Weights of a small transformer language model: 0.765M parameters, attention and MLP in parallel.
Each number is 500 + 50 x the weight over its row's rms, rounded and kept within 0 to 999. Layers, rows and columns count from 0. Numbers have three digits each. The size before them is the row's rms in percent of the matrix's.

# layer 2 MLP down (transposed), 384x64, rms 0.0945, rows 252-301, columns 0-63
094:513531563460560530495457451541605447428514426493511556535394493561520542522529435560504469498503516493443420521616548541488497413541518470592541494447558474475533522555449450495498466451570391
094:497581480529479455511369505478484517457464526468580550424482475471524462511606530564595517540524443421569543538511447552462502525578504515490451506514479533501466467543551624448527422550501603
090:425487489436495468482505494468488444552488459484609461387488456560492456442422365442480545505425520527481485435588510555531561532538495435451427576530451518549531510463612489465478527489524475
094:433554543478515492550635482593481490449518457403455533486529561424569549532486507440446498464532456485445466430519414560478413442565527552458439461527531521486457484492557539466533560448590492
111:519487514514567506557497501458445573557408439571452538598463584539429563408549409547503435527566510542579490502522450576454439518451438484498488434538474485490449528492459510456552541466439569
099:458491516466497574625552535419511502517449443591470506553419510485484535412508467434413543516592632528515506512466543510443504456510515451468474498479413442450455556452495548493490559508541414
085:587481571497479556601490470513485479526536521487478439484506516563448439546486516493582469563534571478478556538434458459450497448571585434573582558490526530480371485505473550499485538509539631
083:502459471563570450491422440473606472528557499446449537391452479406401465529531477540495433536475573509456488538468483490607583439492497510472484508434493563501482436530533476460523529532381474
102:489489495497522483511531483393474505537503457510570499532528427449515528442529477387534509540503482529493457488551673503442461619451512536595524483451557577556393481560495497459472495487429498
097:488414539458457501548426543621493484542464485474546429456465430439457520489417433554471472530567539461444483487578572607533543428486496439541576513437465476529540505509563454461529575433510501
089:448517493375504592531514427531500523536479556436476488505464513534472486508477447513484548425554453493624538426515535515499634465510510564573531542404473484446569481468390500529484511500575470
108:582537472502528520453398469435473515611511574442400551449511564529501474539601511515492556536470442506502479533474429464554518517460513490533481562573553452470448549591436492573595550514467543
088:498382443533559508513559569525437531485418502435474499477508550542536463433464501393522441443554450526456474485509458544488520508522663489543459482520411536449475453527547418531502478514464408
093:570480426464432485524462379500573560493541481534500416470510443584518519549631437438560504479545443499465522525554511571581444549509530501460491463441477532485436542539482482520545539404427493
124:526584436504536505547413480531514502439478517496549541496537541462487469500496433529502427545515592509499618545527500600435531557397398537497557385455522443536498428509444456548499506442447497
116:447710480521484494449475491467454462489442488506496474581510451477510529495514454508545528450537565431470503497544555477574506531561559438469478452578589450490477517496547575529410455499505414
114:503603471513522533415435570415485545447412413531422534494461513453513404532516528507415462485470568525463565491474474594489490518530434572492495417447536532569501459517547506445424537442516447
090:542482521470526451496407513584444459521428498573398487458524458487524560521428519542501463486482568396520495511514475468439514505652574518503506509519510541467475488423457403568437455596536489
110:534505496573501501514469419482445461481480425491447589515487413489449448537512560367505635546477453566544501452424493535446585541526542568490484477480488535459464521450557571466480527548409491
102:556426524408534492471432527467457490478568592486471494456441465500459425461458481446440471465477477494424456393550610538528569547490563543445560520480510450559526532551489549499395427495452544
107:443487552523520582544439544477525458549465515548477487481519542499520529465405509415497601586552391523516477491461582348488548460460509533519480497573518521480532598449465450479497599490504468
098:589455439532526539522561550532464453461458508501451474414530493502502555562452475412462555511498544489381590539484539518522547587492479485541542432541524568450417517470527357450457557460486502
091:503463453486549512551568551547413563472536475430466461444489539488432597441457496389457543448498409457531484458408473451458514492539533505458489577607411570472525447497544550436483528461489489
091:496470468494553555602480586482533449410471476442517506538573577435601481447489437531480443449502535495553540456563519459502520539486494446445475570527524472594427432461423460418500496538517403
097:448533462515575449450490577497439455427616468419531470548433409510477520494416493465533456418505499496448454559636575469516453551508540479461475494479503552548573551425510533480510457470450475
092:454592599503486399454609478509572467466462479572474427543537485464451513544575471499498496477568416505537490618477521605448540525521522498475523494419532528486447514525496501469491496516383566
149:479568538494498536524399531500528580530513444463444507578488566449566493417513544524473449511539507587572459478580440474405521443507411553511507428462500471585568469619449510483507528459448506
098:498620463499461514523530468556508527412450443498509438572491505449507589458471538489539480493528460545467473448528432513494499534543505533487477508504502425590461459612639387416469549514533565
097:507468473534487516579562488532497506473427500537583477541473486578608501533442561488482497440446523478557455493532561563428349503397465531430482466528600529511468525577521473543576529440507507
089:395500544589407492488482520512517460464493494525652556456511473539547472458494476505504545519555518493561525629522581546461499556530511515615421475494550495553510512488536519531500429411582492
099:599467482524522491459450501534558520538471465553495547489484543460454564580580538550465379506568554511595484479514513581527506559503507587495511568435412547565440507613467483544516454492433530
099:511462587537444521547479527492524472501530371508537490417469544384480474554491488541445550510486496465472508487424528546514505560440416488422526584475437422506521500462486498490462467444403641
082:531403525463485486477467536463525460481592471506519570534544452463468502478547482636474491439491523495442436469568465492500459476544511606493427503570541607547587565465476554550600496469489579
099:423473607583532567425537481499483517513523445496509430469456489467495507438480525471520619466539546417539534509539494491539392533524553532452540509446561518475553478545499583590381485435538458
109:522527522521414488523458474486525522511456429432407490500397565415570562454525523479529483474482498513474471465501627491443522502609515556472411536464547433618427441496528550491544527555472484
090:521459457444493606523456494431464437473439440549512451506410538461455565437565511511429442458513587549493500462538533567532534542429501489520520426500535524470542578579400496575587486450442502
115:471387509532451588410520520530568470572471473556468400401471542518481521448468495511407461476562507371512468577538530504592507492567435419548504510483526557459476492505493531464517503524502569
109:508446460555408390520435498512498510445464461468374597584612545495478505492549587512521501539426619497495565443525568535524538453543502436523490502496494514515478508554428521492459516505520562
109:552553539463624502465509451514481561529423453466492498531526504475501448437577455419562515511583584459528532445495530502478469537427506486433618545514528507576627431558538501524457498515448449
093:503395604423480470438530461470411492434594493511466452529576482491445465531489451471537466424601417539537512537469588485501547520533460549543413515535503516513480434439485531508519604553516459
103:461568532550552482565401486485462465488491556486507458439469505588569459508525453458537564520487475495423534552469557446528622566500543416563447517476473447504505575491466440364512430482517446
113:534521480430527538512484524504360501504409462457598444439450554516553525483460449487552412497493473459558499520508512574470508547571519478413423516418429461553511610497552538472590515518520475
100:500427409478556503442558404395634548472531479511538546528449500444478483485504472432581474503646464476479461486482528495466466513467499492554453582528558556496545447482544449508484585518450495
102:509493489512568603442608398431597560588486463456483463506440474551557435416540451469465485489532517461536548507488519518560448473466473503578497462459435530430451473572460550511484431425459499
103:513528487628520446534447557487477504576522604569457532528528450435502490550514505427442497487603459517531557461583545494476547482490473558461468494543560479380555536531629506513481497467560542
106:468565588473482502558390485466491514456523476472559472494540507471469487582511535446498568491585455452568386462425480406556493610583452458491446494533464475495428463444519580491527501515463569
090:505531541550458502519410387535525451440385523560550525579401466536556554474451458518513434459479464469470513523523444492471491512531445485543452447532471435547357546549503504487578451492570520
087:524531537581573458529584550491501548469510493522511490527472479494483481515568556552411511504458387435539564530470512444616503512589449434493548575504512535505449442551531440537519581587509605
106:643388492531570503546509521533514535468399482491495559500449476478576508456439475501508444503535434488478499483553449468452533561508381424564558493506459465510559464503537544509505487494381408
088:491507469474500507500515493516545468479538576523431455469482498581494552374540456514543555480488389483441482506442621459565612613487464456505544497591543501514494503527446595528505486560453553
# layer 2 MLP up, 384x64, rms 0.262, rows 253-302, columns 0-63
102:377467510450544534498529432522485530504575421514530433588619486523502545531415469482420483499500519644463387494493551497526517465475455514414501504513485469509470515476479410542518573511549520
091:543506518459477405555558516502433524502546504523398452520496488437514523546548544486538454568567504543562586506471523482479377473478558543500534460515586397451445571449417479426567461434520478
097:623500501520471563526474537461440595600499531482488445497479515528438540383542462486566514609538421467512531520538516376518538468518455540479477559533475521504465536499419529508429507534405459
097:461521515499429534455517486489510408411482556490498451471490517556558431601547622504418575552466510551473469536479531433483504457574536507583449487476602516454466416530497484519473386483555500
092:561465478510577495527530435584523579456610524498495473474577553476455511556469512595533556536490443448577479510599484487526565519590450587450505467525453504546470485540527417477560554488422566
092:445532399545527487489518464477572530512461547466434562484536636521570503509528505513418516419473469419467398541451517514514545519468454493491402475538501511544550507438496363531540516557470426
095:453535532425398498460541584495398479463491520506590500513583436523494444512530532479456452472421503455532580482542453494422461479523492473588491410542518468573500518428435513435554451435574556
115:492480448478502430486482519606458457488497529560443419545486519569449494522511472504473471428523578426594516451443391409571557408545597552524516539527457483535604530491548547511531461489490498
102:509536433481553499514503550425478477458512531500428637422425567529506431515543510423476468469488482493527460550496401458487540555554466483500401512575571546525544527473471445424534391562553526
098:471460489630465542462526492468514439424542464544437468444533451534591508524556531516522523535489538546415558566480469524416417546529489453470498395547470513466414531514623494407506549475488494
103:482486533474509489558534521561538519403603410597576431534479467487488535491386504511502410531483522488551463486510523485526531533516421494451533440395465573481561481426597522466467481544571444
092:485597492396524465472539482426574499483605503513470453542440474511515494530544507531403520516506547408595518525477519451545514552417378548476527528493581499547448536528476607540456513538444519
103:443524504575452575485533488349461491561475539418545551529474575465504510443519560457430394457434472473606535536479461453493525467562561520547432477559587519523513569460499515533490476505506553
118:523507493475544503500497555540449475450481538543571520429412429566446555495447591486522488551435418540495497441467387477582463468585497540504512582494488609485467585569536464527445450570477485
111:571416481508507552520579532452501549500435526570515594470449528547445533457467558559439481520466377565457508582420446553541591519432479494538566462508410545499461551549516459461486523472501445
112:519456509618481436515496427531498437550504465539540430605512515570496418559516549550469511451538500452513477466568469474487441529460641579574521541393570435500542505528489476530518459536455500
103:522535516468424503417534568452536547435558511398550533631529520435474518511461553461496503555498480557529479495382486465579544513413469459438455467523433556479553534514509508426564514444495421
104:554477542511403546457574463531512503508575518563532467546509543572481482459613438554467466532536589547482576626480511430550450502409448464445509522530521558518412514481477505496424455532551456
098:532477514547460483544549465499509515522444432472497502462596527582540573486505462607607549551510467562563569604493452505467467460514437495524411440501490520358511460445508514498575541438496477
105:515532418496493392451488461583462474564553496498547521549517391588440490557503480580531441501436628522567521487543447560548421504492520437454485438462473394483507478509487557443522464478514512
105:444557494468472482537497518509521459536665575539481500545521474462521437437525487499516513441493548522486465643538489500577484453443612501508520566402529415444502477474522539529507431429559510
095:505535479526547516507483495551611489513536453541471537432505470476508449469594432508500547546447508562505469645472547617536398573478479470462476558447492427441523497532500419511589495569545495
097:466532490488430511444458505496504532532509485614591383462468529543416561492548594409466572554390472511487498433503494523470572460501507538513568524487466529498530505505654489546523508465506546
096:549478521406516522524465510488492512643429533492457531451578619390517468501480472554484537516456453530477423446468521498470511397405584486483469438504564561496517502492494523471507477612523462
104:554502441507463511511489566480392538478601600560551518456495508518564428528473465536488546502434532526563548548498575522463464554505512525477547524450456469475587530494560551445418503363572437
122:505436543544598394574546467540472503608503533459448588536511508402557462540486497507536493552497535438490525502531462416510467512480491524556527438505429472535483614427550472399502564434509481
101:491539451444578427508499530408472431510551558514528581479524523551460381461539433466514491525394513475537533500515549428501569566548404466552461478441470473495571518435481574552423459481458459
102:498477525450552496440401452545468533470576504511459462460536497479466464550470492408517454481518505432478546435453487500550584507509518506539427514409372463471540521485494563475372379524448438
101:468487514433538572484520499555473517549412523450458475580472530512506505522475534448528500519562479419500522411564481383517510467559588450438442412498522509497450539452559516446525385521462626
111:408531535587475500473515494464514482536557592544396489554530484466611379460522513506527594452520510475595530536553451526488437538422543463572480533491561447537546553421540497520481549503521545
087:460422570390475512422464485518437522572469522490506575515497491611604453484498515475530463485560393516558520512600449492490445477474492449602484512536530480456534546442514467506493514608445444
085:454512497552577543515489386605553536484473473532465448477402569563539565483495483502510467529513522509484483497493577476465548510526439426470524468439447319516476501502502394492421490528547503
101:470485428415427457549498468551571502482453505485442539504516511537520510555538512580559394493498412541452488537492488424438541429487456432425427518496511480513525521457540436416632538564533569
097:580548448504490495546508619432460538499522499569510527526520437569498528420440471476452507579446476529560568529514448476599518458475420417488499481522503552437473557520523533441474447369575456
104:402546551538475386478472535599533482506573541464480536505564434455565440483415431458512504513477475429519531523403483470455441512555482503482393494459531451522531474439580584436482557527476465
111:512523528489561367598549504447442548422497524527591484570515518462431474559423488499461522548442451495535562483487467481446533518504571545564595512437530475558571516583552515454498489413559498
108:548621440494545565480536428484574484515619494530442512448511438498546526426511393556504483498503525479485486591525484462544502524500451517461510488483468388487532373494529480510523537579599544
102:481564421509473462605566458579490447555540492465505478445480454454551514470502505520506595504489438534426504477550442433598556422490462522554577533502514425437455521461547507407479574508566580
102:531498431556496479576488530545507557516368481486458569481432568451474570438504530486514561601396578475434493478463384463473492443563561398449518503477498487514460500551500491500512467446515563
106:461513476501441509470601536529491573490424443515480532607488572447419520539509645533465522536497490529526502489493399489517393443460538588456553501585515511529516514559546497599485531494526548
119:426516440497438539487476453429508498499450512478411569539527569566495429541568631552478526488536458567453525511416466525532503508449557472587508430491551531519427494534506542457426503427474612
096:480550531534515488543502583565401440488518473538482420554464481525481525541497519584451526510488560522517563480468481450618509498506493537536594412518422479631557548534504569442510417482442568
100:487447447469412461570485543501442487467513506521520476562443552458426481537448577444481500579527476435543484603541458435540576409532525501508436534604592565567502584493539493449523488554458514
106:517486547462524438469581527497496511479423499457564605488465475513452477543522513537551498525419520465488611561378442513511396487539595465544485476487454527586539508542401493451586504486454559
106:425518490411512490449456431567511475602555461467569543522490526530555441416567463513463481436426533497482529478499572512405451428471502467478423522532483380435507507579549443451496495483582521
096:500458542522489492439577572383479549453517446514517508469535519430413478473617542492518580495414477540518516514413561482531479544465603542525548583482487511505587469509417583485430539497476531
094:438488449456496495464392482484444540490534566535475511510594496498535507494414438489543482523510531559514450482549509504408441559460459511459416426460507481439460561414405629461480417478473438
103:400561427479481598506537483495558511475494433559543448534551560606494424470489601502406526479481523554485486460433562525549427459395573482477494539518475553439462534506492482423517502466571533
095:526503506580534571547516456465451554469451371445518491565482534472476476604473583414487476593494518524539532542491449467484471400494611519530411476448483493487495521413505519431528433436498465
114:510516520455461428558525443512545484475539451489527530580570523508446508505459557508435457494512456514580528438482481484555585438501585439556459402403446405531558519473541518440513385427555519